{
  "positions": "rope",
  "schedule": "wsd",
  "max_seq_len": 1024,
  "max_steps": 3763
}
Each number is 500 + 25 x the weight over the matrix's rms, rounded and kept within 0 to 999. Layers, rows and columns count from 0. Numbers have three digits each.

# v: layer 5 attention value, 192x192, rms 0.089, rows 82-117, columns 0-191
# o: layer 5 attention output (transposed), 192x192, rms 0.09, rows 82-117, columns 0-191
v82:500491504505507497479475492523490491500497516486524486488491508521483498493489497484511504524491527499490494476503529477518501483525502498491517473506505496467513482497491480520547486533514518516507535497511497489475492513489491485496515492475511501531506532535516514515512503500526516501486469514479505502485513510489494499491488477507470516471520533526487512505499509507497484497501503504482495496508491529501514479473509493497497499516489495526505474527498486497483502464505487493514486501508496474505506505492504518498485492490524481491507507522471507476505476491509502526
o82:504507512529474493521507496491499523538498463510481531490499498497506508494477492522482481498508476516462500503515509519498477505449492498513509500494503506505514508519488506497486495477471494519494489482508522486531501499492486526500487478491492482488510457495500468505512511496481491515495520505501470470529480498517481485481497476500487500502495500487516478488507480500498485520484497503498488505494538494495469506530520505508510507498507509474513517508522523483523484528489492488480506519501509505491517466488504499483516489511510522501492483488504482514488509504520525491
v83:495451519543496471473529544510526494486507529506485498510516502519524466520493508482473503507509489505498526469512514510490486517537484501535497503473518514483512486501474500516476488496535519484576490497476516495538483468508484499495520508474514527513515499494518513511491472501504510500456523509549486524514518515528524472474512502536495467501487514534496474546556502488499471512501490513469494501473521519495480571504524507488517518502503479493506524508504475495503499496481484462500503506521485474505498490511483463524505525540514509490508494468513501514510473507532527567
o83:474519520478473512489548498501454547479505457510520495478503504491523522487500500502521477483502533520522502499498478540515507472494498458446524494510505490519476515504488465483489493526511522510454500493478498512460474504503478488515499493487466471486509523496507510474483510509494501497503523493459510476504510501514460529506487469481510447528495458487493488488448499484521555480475478472511488541479458469526542493502498481480477502541514496515466500499490501489529539511461487541509476493480507560494517514473523500512502512487495449507486528527509480524487553478488519498
v84:472465466469496506478504522523518490516503511470498486479505509554523483502493540477496483463521541503524509516486506475484510535499473501491504494481467518481476487491472524511492466516507475513498484500469526474508506471474494501471537499501517506559496520524477477483501505524508489490531497497550523513469496522517497450477482518515518509510465521476506509509518518508527498509489512493480459485539484490544483522496535506491517507483524499511449520481456499513510513506508513459507485500505521494510454517503473530505509499514504496501501493496506495526491503486489485510
o84:531517519520478497474492523456477542523492487483506488484483508482449524494489494523525511513495480482481502502518518513530528483486514504489482481504482509485488522505511488507498542496491531517479475482523483483471454499522522483515498481500492459471518487505518487509483497532510487511506473482473480508498499473506518519500519477508509488464510485524495488499479448516504546514519539504503520493506507519497490479486492486483497518483480508504522495478492529518490494489489483531515497505492482521475500524474480512506479477503493476516472515483524496464449483511481544489
v85:475512476462468500474455477497505491481485475488497502446509520467503523477493506476507521498478531512476528515508496480473513506495499504439540483473510510522487496477500502498520508520515527516481511512524469481486484518496533501488473527490482497491499474502518515507528525521531500497508505488482479499495505505454488537511514510506486546507531521505498474502442496507501531473519516502490509460525506483496514442480512496504490462486500503486491447476474469524477498481494493499503471512539525493487508496514520534482491494484498489486483494494481522470491494515478476488
o85:485496468527478471497503489495447485529552487466487521522497516490484496496469501548487519489485515474491510496499496463501527497461513488537466514537501470471504505513504559524494510486484503507527493489524492499518518497492495531489470509518517524523510467526505495517499456484497486530498503501511526500483474502516528441491504536514478514506524535497525512493564505504473482503485491511494492455510520530505449484520492471495521544468479512510529492507522528511473468525532529507484518506506468458495472538500494484516503513509514511529505491492482507500527465490501512453
v86:500531494446491506517490488483522490497496468476491519496500518482508517480490495513517530496506504482491498531485488518495488532505512505458494502462542484534489480483487500501517512500503502473473482512511483512489487493496503508495495528527482470479501510502524533529507530524457505500523524500484485489497502474476480498524507489502453505515493479495493485505467500494505485491489494472497514469489523492514523444510503497496495481490465488503517467475466486510476492514489533523505489496517539543485509506513513488503510494490495491503515516504494481515525513516485483480
o86:468506470478480463520467483511469486513544517498490509495513545515489476498499515515509510513450507494509502489517495474480516506501479535514500505537480498497513504520506500497504511510481491498536502504516480496506503515500510496478499525508489542516529497521508511463507488473525507500486483498538509527472517513491499465479520533494478529505551506499505523503543529508467515501501484519506542480530495535516484477501481510502536525473493481509511483506528505497477462506535522518516501509493466451507459489493493493512477526511483524517495496469471499471501466497478468503
v87:493504502475510491521483481498488500466497490470477480528520473512477519526473508493488513488508508490529530539503470500468493512498498494502503523485500496495496517505478517474492497502495528479463496503494504509518496470509491466502491517512468500516498495514494470485504507479502494511510513512489497481519504508515505498520537515506495525507492463476491517478494515551529521521501515510535480511479502490518519491505492508489499499537526517495527469504528513505521519503499518514509499477501522508513505496511492529484509486535497471480506496524483491476510507474478487504
o87:546508489525506533456503497533494463489480538513525508506489500495507495513501489509508526516505490521487499484495507489528499476506494533503497502493476502497513501512483497510490505501492509496503503467515483508480470506503525498499490484479512509490511501475504520533496489501522521519523492485514496554470519491483488494491498502531513478520527508509506517512497501490490520508495511483501524511524467478513486489473484495502532512482477488514514488487493507513481488518529524506509516536507462488477478506498500487502494509500511512490478487459512493490507506508514479500
v88:515475489510508501495501492499488484494514525486522507545483510528474509505498505476538501525480492479509508486524526513505492489526508493539500485507497488486528494508491507520486476505497534490566498502494512490521482523497508494505496488495530508521520528503521512551519503485522527493497472554509505502498510499503500483495482515506510527510520537524486494494522513510475500502524479504508517485471510519494518501481492490498490527477474483497552466524515463498491491453516496480518519512509452486498506500480524482510487500513500505505517498496481498487493476504514511505
o88:507478510491491514516525519527464534522503496512509509465483475492526496505499496519503487485520482505495478485478481484503488530480490500489512515491499506500515487519523495518512478473498479512483528476466517482527486493484447512491511474488510485500508492516480472448482519482488502529482528462492475502532485491510473513498512463493467473508464484463513484493466473490489473514493506505507490527482510486496508509557511509510518520517532508513465504474516531451534492502467511494502499498526525478476490464507510510479537513503536517497488496526540489504513496531513513506
v89:531480508486518489499494524498493518497499494502520490474484528498540509492507493455517509476481532540503528505476520484451513522480508495504487512448528549499473492468463517480457532498498493552487473499482512497505510455496489473477515508503480493522485501528491482503465492506505481499530524477497487485519489462521501503491520496541515457457455480505521505485485525543519457521517510514502487539483471494545478515507509546467511480504544494485514539479543557509518517547510456521483503500506547500524527489513465512502494526505504518472495491499511497484491523488504498535
o89:508533500542531502452526519520507493502481500504488519498516507487493497475499517524444498497506458509521489511492485542508512485525510493500485507520455487506507509504517470522523502503503529458458481486511485531453473516503594474490516502463484498476513475484507517493513483505514522458503473475483506521503502501454476495493475521489516521548517518520493510544491473473542569494496463484526511490519482492493478504473476467482495497500465507524531509514447449522486504482511526527511494507469469507459484512488497488506488464492463426529506499465514503518482502466511504465
v90:482488497469505501488479463478493516491485479511498487475494509470501526461501513474547505496475501541519501508504518484507498504505505511447548476521482515511486529474491472481492513498497527503494505508511467486479501503496498500496488500497511503481471488478486515505537516506514482479534530487465484475494510515495492524541499499480513529504503508502512513503493484499504530472538525508501487486518483473488485490464500504488485471468523509492467482491467493506492503488523502507485482507502496495493488516500510503485487494461488486536476501522498508490463524519485489513
o90:513498494557504487487512535511480465512517496475495501497513488486484503469487518536479514499474507501500526527494501466497523529490526498534488514518519491512507510493514568545522509495485509504531496521529506464499513487487493502510435496518501507529500489541524489498514486481501513516504462492490502502496517510506550485484504491498496526482485524499508513476523505514488458514510522508533504453509534519489456477529522487522532515500487505496544483506525511501464467520510533482476545494509490481534487519525507471508508485504505519487516481477514529518524497503504495485
v91:546541496531528507502493546506493491479508506479483503537495486539455491519492528499531492491500514474519527551490509506483517516490495487532491492486506512524510496509485531497471504475512512491507484498483513513525486481475507510517510497496483478555514506512507469484497501488520505511499496531515502527495501511511517490477476524516503517517497500496466505474501523520491499519509459508515472513477492526511539473504511503509501510488499498494548513513544500500514494483503473499516516503504499481521512474493493513509510485516508516475513480489495534480521473463499532518
o91:513478500484534515490518489532478492516475519518513500498479489519521507524502487494494516507533454506504454463507514518515496501482488490483476502482463500455507467511515481513522475487490519488451525464477530504500452506497517474480544478467532491489515519509483493491479517498511512516507521501494490517501492483469464498500529486511515490511493508504528497525475464468483508522516500496502518549485493471489492523516496486493494521510517489507480500487478502502490508513503524514529506502526512489457492486511484505473522504500507514503489525517528467498473519528506500478
v92:512529467500492515518465445483464504517505511527538505512492502479488528508512485531515489513506491509505493492530488475526509468493496491501506503556484469499519517537513479510481493484468485517506493501491512524477516528515503515511493477510546478490500496481473507527516514497468512496537453496495520495462511483476514513536481517467505544516491500499530532443506494502498529488517510476522499500488479490506505484496472507506493531450469529511495511517503521507507506474518546512504495510489486518494481513465496505489495492504493475533498539515465468504456480513485472445
o92:544505494516486481538475510537555511501485538522493496481484489494484492516488502494505485487486489488499485499480491454503474539499535532524495499473525502517503499477511541490528507476504472502515519495503484479552517507500464528500497512509528515516479467522500476501502508489509488504490499489508452499563488500497514496517512488503478525441484509490494482516516502520483433500505535514483480461509547529483502477529505527525507486517519511500494487505520531477502474471502491469483504498543526471502484488508488518469499504516534530484482472516521517501510453525495507529
v93:505516470460501531500505517461533481509514504482509503486482496499509536496499520500485497500533505526503470515504514497534496547507466500559494500463509538490496477492480531511493508467490471524509483496467521508518508498519495530522520480505557485519479510508473495514526523504460511480526466496555524500512534493494553484502457531524507493480452529522505502496535484490520449491512509522491484490476513469522479536505527536489530496464479492515478498511506508532533507471510545522484507507498510523483484528492504493497512516488499489506507467497493474522475503506467499476
o93:510451495509509446467493489504518568477484511499505502496495508511489471522537494495521462480472479443519512522480504505486511536501554507483502483506510511492487529514531494510510495507481488469464477506474502470477475517528514504524507494517466488503504504527509474495476545491517505499469492481472479493551461474491510549533532479498475534472472493469492515495468510549493540487517526506508470497516495556510527487530504477508495512499482508518508502520514527482480494479498471516516471518490485468520484486475495514489513457489478475506507539496497525513447488500507499516
v94:496531505493507468497528489495490518489499502491486490507517488476486470534485456475448483502474501511488478464521483509479502503518514503525460507469511484501494499520520490478537535499504512479482520502509502498505521520489521479507490521496472519481509497520527505461500498489526505530484493489455474505564503464485520509519558517498450502453508464488507495522507456500527494500501531525499495509485516499480495489518483494523504499527493516476525484534524475500511504532493509517501505496497480496533517498524521487486509496536481507476505512500497489479498471498487489519
o94:495521511514501502514457515511537494459503512527506519533511504526540505493510492508500531501503503528523528492489508518510488453502468495497497516534484491485509498507468489521466473514482487498524482503519488491513506496501493510486512498501501492500508512457503517530503490483495493491475519505564539496479507521501500479491457502507525462575522508484501507486501530514474491513456456480497488508512459489514495493460497498494492520487493494511468518516501523507510495499500477495520502517472463476501517502489514516524501523491504484518519478500455510516516540475525488497
v95:508496467506504512507491473497476508513509478520516492513495501446470487518481484481560443491488524482532478483505509506510509504475508497478513461542483488519497532495479515488515502519477497549523491503500500505465526542505513506493472484505538501491482519502470508509518518499509513489537503509462480511508486523495489504541507506460527549516508485469508526453496505473501534489526508503503511471493503504516515442466465460508486506476485505476514482500496473500512503503502496513491489514483453509506508512498522478501486502515492522493498516510494509486487510516481482475
o95:514478508530511491516516516515501491492516535482473502493501496484494498480477519511492554501511473491502498501521499446474490533506494533547509528498513485510541480501531522550506480473513496477556536511499505467549492477485462493501498486513527501528512499515516505512499493480490496525467485468526504494528500497518513477485472497516476513482490537525495493488504492491493419523502512524510518477497528503483467517536520532509502508495508492497511489455520512470490466477479517450493503482531508475499479478543482513500504497507520516503508489479509503484512466521515526489
v96:516500510541480494530505512490490506501512521512502496524505492504516467528516459488482468503523502502489511477481482500468495497460501508534467505494511495484524499525490507506474503469485482489523505493494538512527518504502500492506490496482481504510519520483492470486456480478498518533486497471531486531498485474498511500472516506513510466499492493484527493501492521514490479524496499520489490514487509532508491509526492509516510535485512479513535523515537527490500485523489495489489517500493494480507530482503496470495495510541498523458508524471475499485516475476517511509
o96:479492506450515522489515478493539533481468522515501503523474502499515507519488494463499499477518499493519480478500500545494487499524477461476517497478491519495473454499511471483480492517529510488473524486471496532496475518504524510491549522491503489469491490487479506511480497505486501450491537506488514490520486508472468498506464512510511465521491492513484486505469489481534531485499479485480506537481481465488563528485457513484477482530521520515456509501476471466538527470489480515520449495490518512483488484483499526517507505486503477521499497532504489516476518481506523491
v97:502517520507498499510483525521487493500490492487521534503451542522485489483475480486559511491491515478531490512518513520499491537476525499500484503506504474487489504504458486513499509517475506508491476501505501509491511499508483514486517507516499488519492524518536493541471497515484508514530520517471504486478487477537468461526490506500487487487486518525531488471505505513468484521507498471533501506517495498550495529479476494504496524491487496497495518506493510504503498524490489511489516514471502493495493503516514463522505523513500538476504525492510460501493524523521513489
o97:478517513501514508538491524526508478511485496515500506486538525486508502499513512508480526508509478543471484495518482504482504488492473484476494491492489503559530509501502483483533496486514499500491498517507493496491490491480530476503513510483494490511550464523482514451504500460524495498466489468521501506503497484474476501496497489475498500503530497492481485527476480482509495515499513489469507494513526507474494489511505531507503497490517495498481517477517499453522481483495504498512485518506521496462461486493516551503492494500506483511519509479518478450499478515452476478
v98:482550487517468476474460518491519470490482493487480502464514506463470464507478506466455503478497526521482548515512487466460492539483493501511512498459495504482489478514522485496513498479494521482502544507486509516521516519502528487519492529500470535539513469520512461431516495509537534531533524481477450527506536514455536502499567501527451543486528478519504484540499501509510502490515517511476489504532511514510503505488530509523493501507501477522505439530519488512514476512501522511493490507529522481515501486512497516492503482562516525470502499488462513475504485488465511546
o98:502498498494502459463511468518470496475503501505514524546461528508503527515486455533495523510472519515524506460506519510516532474467495456505432493536499441482509476492450546498451518532478500509481481479522474494454448518486499513472495501467502489482532494527487511549491456483518481501479498524519526458491476514516484453506464525528530452537517515474518503481537491507480531517471495483493491510481474511519498482483476446498524549481505524517448509506542526475500479519490505534504478497504467466463485525474531522504510519494507506536497505518495485510496502504510512418
v99:534551498515505504504476515499505491510495486493515513497487495510477481486496506517514500465508478482507535534492497527490501546483504482526507516494517491533482496508507503497446531458491516471471479506478500529470484480513507530520497502533479469499500495503543458494492501481471498507526531507482504484475510494505509510501496508512474488521495485525497492481508498507477506503512462480541503518478506497511517514502487504504497491506490477501514510479538509498515502517499498536510540501484516533492495471507489482508520512496499508526502487483494492522517514491486546491
o99:478499477464567487506475512547513470501500537535507510497496524518500494521522495495505487531488493524524461482501498485486518514499490493480456489497477466510498478482504504484529493523501505501491498520489497525476470518482516466491518493467514532509520529552485534482492508491532510490516502507490506528487528502467473491513517497473516519509508500488515519516500486478475514489520521481492524519521493502521523485488498480502510503497523475510469487490498492483483487486500524507520488485517503497480457503527522504477495514508463529493491526491523481486495505520486453485
v100:480537508511504486517502504482493520479495509520484504492492485451487470515497473492488509502495521522507475502500484480506507485484483507506483512507500505487490503503479495502513539507473501539486507495512492506512519524480495508494508507509508494493486449511477501482495490498528477517495511473491515489523495504520517509527489512494507499480485472494511524513473487530503503494501522511493478518505481485490504505505503510512496491517503524500457507522509519514509503515490501514484489524476502496512534513508495500491494494511489517492481503523507517462481504496481491491
o100:526488513522488495486531484536528478484475506492496500532506493481516505498506490496478509498508491511510507504511507515501501474521531479491492510503514493496497519518486522506507474495506497477491499478517513498491514477514525519509489508519514493515497499450499519538511493512491497480490479497515525501521478500494517527509486519519504498500510530508501474482519530498510459500487497491477481466486493483490475525497509492488467491489485517489504526524485505508487510501508474502486479495470501496510514526473494525511493477489525462492525500483483502518498495499505503510
v101:479489468512496477487472481520510500496500509490504489472541494521502454522499503477465488506546506486497537480512489453510515497494499500443506507516482475507501483511515474507520470519525496432501517505503508497480484491496495502494496522490472512506512508495532532473485495504499506507495515496486477515465511516486484495485529500489472492507530533498499508519519507476446525479482488494453509472523495498468512459523489465502479504493480486501464487491455501470466508485494524472512491479520499487485494506493495505481492511477525474515496548514488508517499470517500475522
o101:497545522469477517521477490451466517520529492523498505501460527505480542487459503525526524507445531531487488472503498496533472509458495499522507484508508486501498487502476523489498516529490521546506511490523470494529501513527442526505498498509502497476512472535499486515529477516488495508516500530496491467461510531529492476507490479497495493480511466491506494497556512506497504508510528491502504480487532492534497483479483495496520526492528491476502468512534516503535477523496470495503507497504499532498485522527511499518471521528497537512484468496494501493521512501461520492
v102:466478509509499487484513512489509512499502520503502498469510502515534515508507506505483525527485508521476505479490493489493488462511484502492495500494490519484513486506511491526532479521508480508518512492515498480523501522490508492501511496478507505498512480509480522503495494520524490507480477485539509513502491500481501488474493483502507478497502516506495489511470521504510483495480489503477505486509500511485488495506523517499509520506491501508490512507488513491470505496508496467500479504510520469519505514504495520508482505489491478502485516510494518497499464490503465490
o102:501497509504426487514512481463495538518512469484494502509497497472507506498485495503490470470498502479497513508496498519527495470489504485498515506492513509495484516510495504482480497498505494516488497477499502509510527485505508522500500519512495492481479472469503478499512494527475497488512506513506494487510481512520504518499507507514485485487493484498498481507510514521525509495478487502492476484488493499489501514509497518490476482511480538487506519524481507532509524501506493499493487501492495508495534524461479496501496491504521468493512493518492492524503497487496536510
v103:462491512507502497487502477508504492496498515490505506500495505533496509488505487517477513531491496506482492471509501483511493451496509486500474486498483488473522476528539495518544492537504495467503523497507490483505495502484510510512514497480497504510528489487532519511513496520527514511477474518494514510502486493474492492484488485484472500492509523525501488524489492496498494490482500491468499492517494505479494482528531500507508510505485497512478498524484492489478495483496496471521506494501486477496481524496524515502489490479501523509485527511487494497509475493524484488
o103:503517509488453505540485513460520514533504449509497505501499502507511505517501486502518501484499508509465508499482504511505484483473484494501519493489512515491491509495472501489481494492499477538501500488514503490529522511495476527492519508519480490480474463483481468503503500506483482514501520530545485474495476528526494501498509487496492470488502488474503482481501505510495479522490512513483464494497523506495499508498499512503487509490503539477501509532506527506520508505495478485493493524506506476498531500481489522489522516519524485473506482520483502507507501506496514515
v104:483507520516515502509482471497483492512495496511516511518485533484490501500512486506540488520492512510486466472505536470524505470486492495488493447516485502468522494504514493501526511557503498531528513496523510490511494538501501505499510486485532501506510518498495495525531500509526517510482465510500490516477482497485472497487466501491513542498515556521497506517484503487475505493511513513474497504524504547493511501473514482507493517473495488524495471518502493497480478476496492500502505530505473465482499508493519510497490489503514511463494510506478500472500498505527488505
o104:506461491501477503517534494458509509545505478462486513499494478494497504501490485492490516485524482490462492513500495523475476522458502486521532502495520520487519473500506512520504481464498484514487534477494535480541528507482501517497514501499488487496488458502484479493487509493490476500471512499498490453573448508491495508479494479505483490486488503501498469481493484505503436515508503526487487499474552485467485519551493522512494497483517532484501531497516513455513486489482479476468492501501526479505522459493484522490536487495526514498510481533495511493489477509522546497
v105:467549492518515486503476489476497519480494500519493506489479496441485481518491482492492515487479527531490486494507479464505495490481475496490490504509506481495480483515491471499526563517475494525488508500506497523500523523490517517493505532525505489497489450498496502469527507515508503521525527481488515481493486494493506518530491513493472527483489471497515499534474487514493528476509525505492491526499489494486503510491504500514487483499479514506472478526499519524507496516508533530495484540476519487506530505519509519499503497514486518510487523537475507457490509503480484489
o105:525494500516485480494525483551519472494491526487496508516493522478510500500521471521481510509485493521515504495508497504495505466498524487517461504507513471482508509509478543500516475500503481488514509477526506495493518482502495521505488513503501521513512492478488517530504475499509495479491468507525530490541485506490518506508482523521499494497531530510502484470553533505483428519481514485478482445497502493507474501516492482496485503472496515489508526531497522484474489495508478506484480494474472457509510522465477536499482472491522475486517474480476515512511475504494510492
v106:522474513508495483506511494496470522497511509501528489509513502487478484507515489470504500504486497498527498481515503528476503513516526504506521503524494478497513528495477492478491489480481529490528510501496528490500515496529490473507475499483465530483502521512498516508504494473515499487488496501484512494509530520513496500498523510485511479507505499479516505497535493511508477513511522494509503493481493514517502496493492494495496504494501510487538498514528493496501512507507478511493508486483501498514506483493508486490485493518511497475505511474496490505498495507507509536
o106:483519524524516527495500530519512497470487507510487497500505501504512508485479503479489508511529507521502505496497485497528500531504472500499513505514515507529495483500495480512508500486499503488502497496500504510490488499493478495488471496483502485503497501500516506499494507471483529505481509465502501527498518493514505490502477485499499487508469486504509506493493494485502516489486474485520512514493491463491522511485500511506503495539524485506475504478518498481530504505499518505504506488517506535513492490554507463523493493487504524514509493498519486514505506489513480487
v107:523495475485511523511499448498483481506504487482521509538500497503469501512504496510547478506493463430517490504512517537512491521504522492522503505526491458512509512495500514490497514495481525469532489503497511507485489496507497489507479488507498494482502547502520484531521515488479530493486479551477488498493503493499496503496492496469488505520530520486479507465505493473498512513510482510542537481478523515505516460492469485499494519506490472493570467478527482491507495485501516523499534482498473546486484492490520477490505506492496498500506508501496500520509511514501511486
o107:494479498473526510503476530496504497508524533522492493485490500526512484506515512489522523520505495516494483482485484461485486546502454546517526509487492517519534473493525497521500486481492478510546523515472508486542486515491464487478514470500503514500509517538485515483479518477497505504492508473500485519493523494501477484482518486500496514498472493501506520512479489490474485500523502511498534524515513504505519500511504518510541499495517479508484473470518501458517478493487522457517505504547506478501467459540516490487528521504489558505491499492512490481527479528509484521
v108:477513510541498481500467495485487494486501526511495511485513516468478508505499493495502509520507510530486477486517513460515496462490477509501487478514488478434538470508522478519543508520513504518536527492519504496524509551500509507512513493473520518499504475521491508501520493511529529526491483496521491525495483509454503499477486504494493545487506523531488520523475482493478494479499505526453492487521494543475494489481509514502502530475492507516473475534516501510485480458499497491500493523501484467498500516491523523490490488508510496471483515513489521460500471506509480494
o108:511468500493445495508536472484512535516485477481489491526478487485527518516487468487480498464498505493470513485493501520508483507456515465517512508494526512493502493515494528521483467479486479517476524468496524476531520488500484539492502499509507481493481461471487473515500486488479458504486505518506498443551446516525499509503493499520506468479489509477511456489514503523513468500493515513483452491476531480481504516537495496513485491503522550486489540528517526480523509519481460489459481495517522475507519487466488525493518490503543497503524484541485498527479487498521551484
v109:505478466535489500484503489510500484541512519515512497516511522529493502516513513490477460483521449490515502462509518495478491503504509489548486503518492441474526505508534523510497460477494482496546508498470545511509504520536506490501493475484496531491528512526484469484463508480505542493495502496508519527494498501481525485477511514483513504492503505476498508503536484463498498513502504507480524492512503516514486489501492494508508515509497507505527518503527488480511499483522507493519522496492471494481465484476516517500490488501512529486506510459506492516506472502526494505
o109:500492516468532538500465533462537553487461508502500482509475486509486492515463487488534509503529507486461506474475491499505483544468472520517526494502486515494494476480499475514493512484498478517503514525485476493508484506496438493492543486477494484471476488512470480502496492493486484512497504519507483472521500505518481497516488483519517477481448491493503482509489476499514535499504511511496483521505497496493547497500468501509501496502540507516470489501509519475546505485463502484495471476531525512509503486529490488494499511519501507533483517554505502484495500529494531475
v110:501550516480523525503474482509497486499489473501503498537469491524488514507494500515507527517480491517492482539518500504511476499470499499494507485488514502532484514538536485474497506517503512489425497497525477524474488479525503521523504512500487465502488511481489476496523499499482488518516504510487493469513469485521483496521492491518507498492520494527518484482491514525474534513508514490537501564510489488486500528496485486513492491492490490514494493522507544490502508521495508510496520503457503485493514495513501500491490512500486468526496472524469491479522523479504525472
o110:514490482496558523501479482514522438509486518494519513483504502505484498524533484499492486504513462522502465515485513495475493485490508471499492478490494490497515494494481507464509486511488478495503516521500510513501533523472538485516529504496496523503497476501484514509503508495535505491524502542487513521514482499452501508501493491482494512523534502503490519498499504518489460524513527489478500517497522520496488489525499525511513507487480514489517514505497492511498483489538506508506524529487503465497519477512494518478519494503503546447502480471501491485501505508498444498
v111:520509501530474491505526478496491489491498498490483514489509490460477495495510503526489499473524478477524496535491471503495525510484507512501493510530467468494491490490504504474513514502479508493495512502516494490513524507501503492519472489498467523475491488481491469442494489521507508499490497518468471545505508535494494517487518506482457526511514478486496516489507450472522485513481521481517490486515506522520488474496506497517517504531530514497507497500519489499523482516474490503490518505520512533525492517482493486475524495513488520463496501482541524504487511498482507507
o111:498505522488503502495502509496511479473520496500499458555505492553508514524502509459509550514486534505496504469522507499502518510529479521495500493496519503503512502464495505507464507474496497484509493519496501482484477487507488482472496493513519483532497524489506517545498502468484482500472478497507508484465526504531524483506501518487574482485484527517495513514488502498483514480513482514507523510513489466475514518450515500512493490506490485502476494488527507505497502513495500487508499495537488505502500503518511495522500515488513506513509517511492488495505496512533501493
v112:491503500462477496503518465499509510492504465497481499529477507495487504487491469503536500488477472484513479525501481537485509508495522499497484509501476485535493536500468538497483496494483499505477467510518470481487483517477498483470483505499499469449498472475497497530463525487495479484505498500499498461567489460533508508533485524481505488528475474477504488456478475515536520512514516478525509502472498428490504486500466493506500477495515518495485534488498523511505501520489502499499503503496507521498507500493514512490501494481466510507490490499524518515472522514502508467
o112:512490486521538512509490548520514492470498520510502504507543485510500496513501539508491521496516499492491505504483494446482505477534506527476509511518506506501492525497539507491525510492520481494513504548527482495486523458515529499499507517530518518529480498488467527474498507502496489509506488477512531568446520512480521507502529543490496487492526520523502507505497514474491468485485500520467523472509490530477482487495500498488492504494475490506563474514495518520487510493540541482521506505483489467513484535523505493521501528512525481485505524478477505481543488493476471513
v113:480512483542500495486456495525488477517493518495503512480501527483492510523489513520489496489530512502506519496494480427491525464487488491489471486492491488497514477512521475502523493515506484516504518497495507512492502498490513494518516480490498506521510472516473491451494487527509518525515484499495494544440493510466471518479532477494488523494514495505512527493496494482507504482480494494469488489549484533515505481498530519512521517506516507519497507503506520494487491505512514492509497512497502476519484533479479529500507493524520512486490541512487491479502465481485480517
o113:528518522473454479515494475474525510530486472523501478521463501500474505512481485509503531502475493517465483475510507526535481503458513500529496489487490481496499494472457529484470492486491517511500523454509486501510495510486481510473510498483505498479500467498512474538519477512506455488493473533494474448515491524512487477485480497519533478475517505498499487524520483503503494512488520507497497488503527492492475493467496491510475500489484511492478506511502517523514494497486487507493496499534513510466506488480487528474473507519533504509492482534509491501484482535508547479
v114:478516480524491512501508498500498494503501517477483499464495495534472502529491503512489448473521470478524483492499475476472485506483503490555461502489508447491500480497507545503537502484490500507502494500471516517509510487484490488508516493507483485514501481511481470455481510498477536502517500524493528521519492474481512520491490521500478501494472491458475492495499467473522481514489491509495490501488511486514511483538499498511527518529516536510522526485550499499513489500512532485515505487500514509529493484503508527500528486518483529470490510478511516485515491488499495484
o114:511503501486519513497456510499549520505460515525490483538487516510496487535484493482513536511511512486455509456479503506471514476507487536509495496477485514488512528507488478511491483497493483491522504510510492495511472477510496476470553486496487509490515490483458490518471502504496465521498496515519487499466509497491500496515520510546515479501482507514525492508495514490489537506487512490473487512526483501498528518477484483478476485503474494498496482512478528502496532499500485482533464509526486467479489510461495534495482498518509482531489531533471497498505491518509539493
v115:500520515562489482474483515506507501481504520511462500517480470480469473526493502495492515493494505522496509497519499492506486486492486485538505489520484511497511513524498504523470521508479506515546505497490492493533502518482510496500502499510543525520502465488491474479502490487532502512500506483506503499493512523502541483494482530505515522493485483534492506507502496515504514488524506528480487503485503505478507519467511522513489509490495506485482509541517498513530483487503485502505504527508464492522519495489490510524492492540511530510494479511510508468475475484484531511
o115:538468517511486497494557491548500536473482491507523509507490487497530521510507484503486478489512504500519492492495500507514515480516528481459476512488525482490491501498492531491516476503516493496463502475496528497479482485497476525517495482495522474495505520486503511523496498524502480500492492500490511487534491495507493531524486482513511459498496515485500469489491502476508453505469509491483472507471478476493490519521525471491475498513519524500466520501499517492488514495472496497476484492498524504483520528488517516490519496484525446465491521511512494535490516520515512492
v116:483502507566504480478474506498494493493498530515491502482495495479502502531493492511487501500510498529483480468520515446527496463501474503505501478509507505466519480515531478519527497526524506535528528488511522510520508522521492503516529484480525523521514479504484486477522480511517524517488493492521492523490490523475510498480497495519503532470519515534513504520492499486469494493501511528470495520522502553491490516476520496501515522510492505509484498532519513496501487476505492490514499523505472459507513494499501514505489507524522509471497495508488514458513474491510511513
o116:514482506496463519506552459495502524510483474485499500516487498481499510507495473491483488476512507492484492495509498548498487479469522459509519493485516481493505508502473513495480470498496486507473522467483525492513512500487483524513505486494494476490486483472493491533495492508489466502494507527477491437559457506523483522501472484512507465499491498487489465491503500512520471505481509492483453510477515469501509524524510498505471478507514540489476535509507506492523514508463461504455477494499521510494537489468484533481512480498519472494503491540500487538484505502530544478
v117:479523516489505491496468492483498495483494518523482502510484499439491518507506477493522536506493517543498453496524520475517492473498475501494500486494512511495511513510493499498508497540489503564519507496512512501514499540508506495503512498498549509488502464499468503514552502499526502509498487492512503474506509507492515502536474530510521541479486497523514524510486498525484508486525538528459498510496489507484510507463511508500491486468477510516459498522510519519503508483496512526491494542497494493484539513505498525484479501508523470479490500524477488457468502512489494503
o117:543459498539462500488554470528508510493486503471494521515506491475500493503498492508472485497506486493497500524496491501498500506490543478496520511529528489489511522518490536510526475478485480477467518456504523482506538495498502537524485501507503495513493479477508511520496496491510487501490484493492511487575442492496510523494493494514478489501510512494498470479520518509504428498480501505499478477478515506493464502546500490501479502496502530486527535534501515482492474499491486510450494501468515477521523489485486513502509464493532482488511476494506511518488479500521501497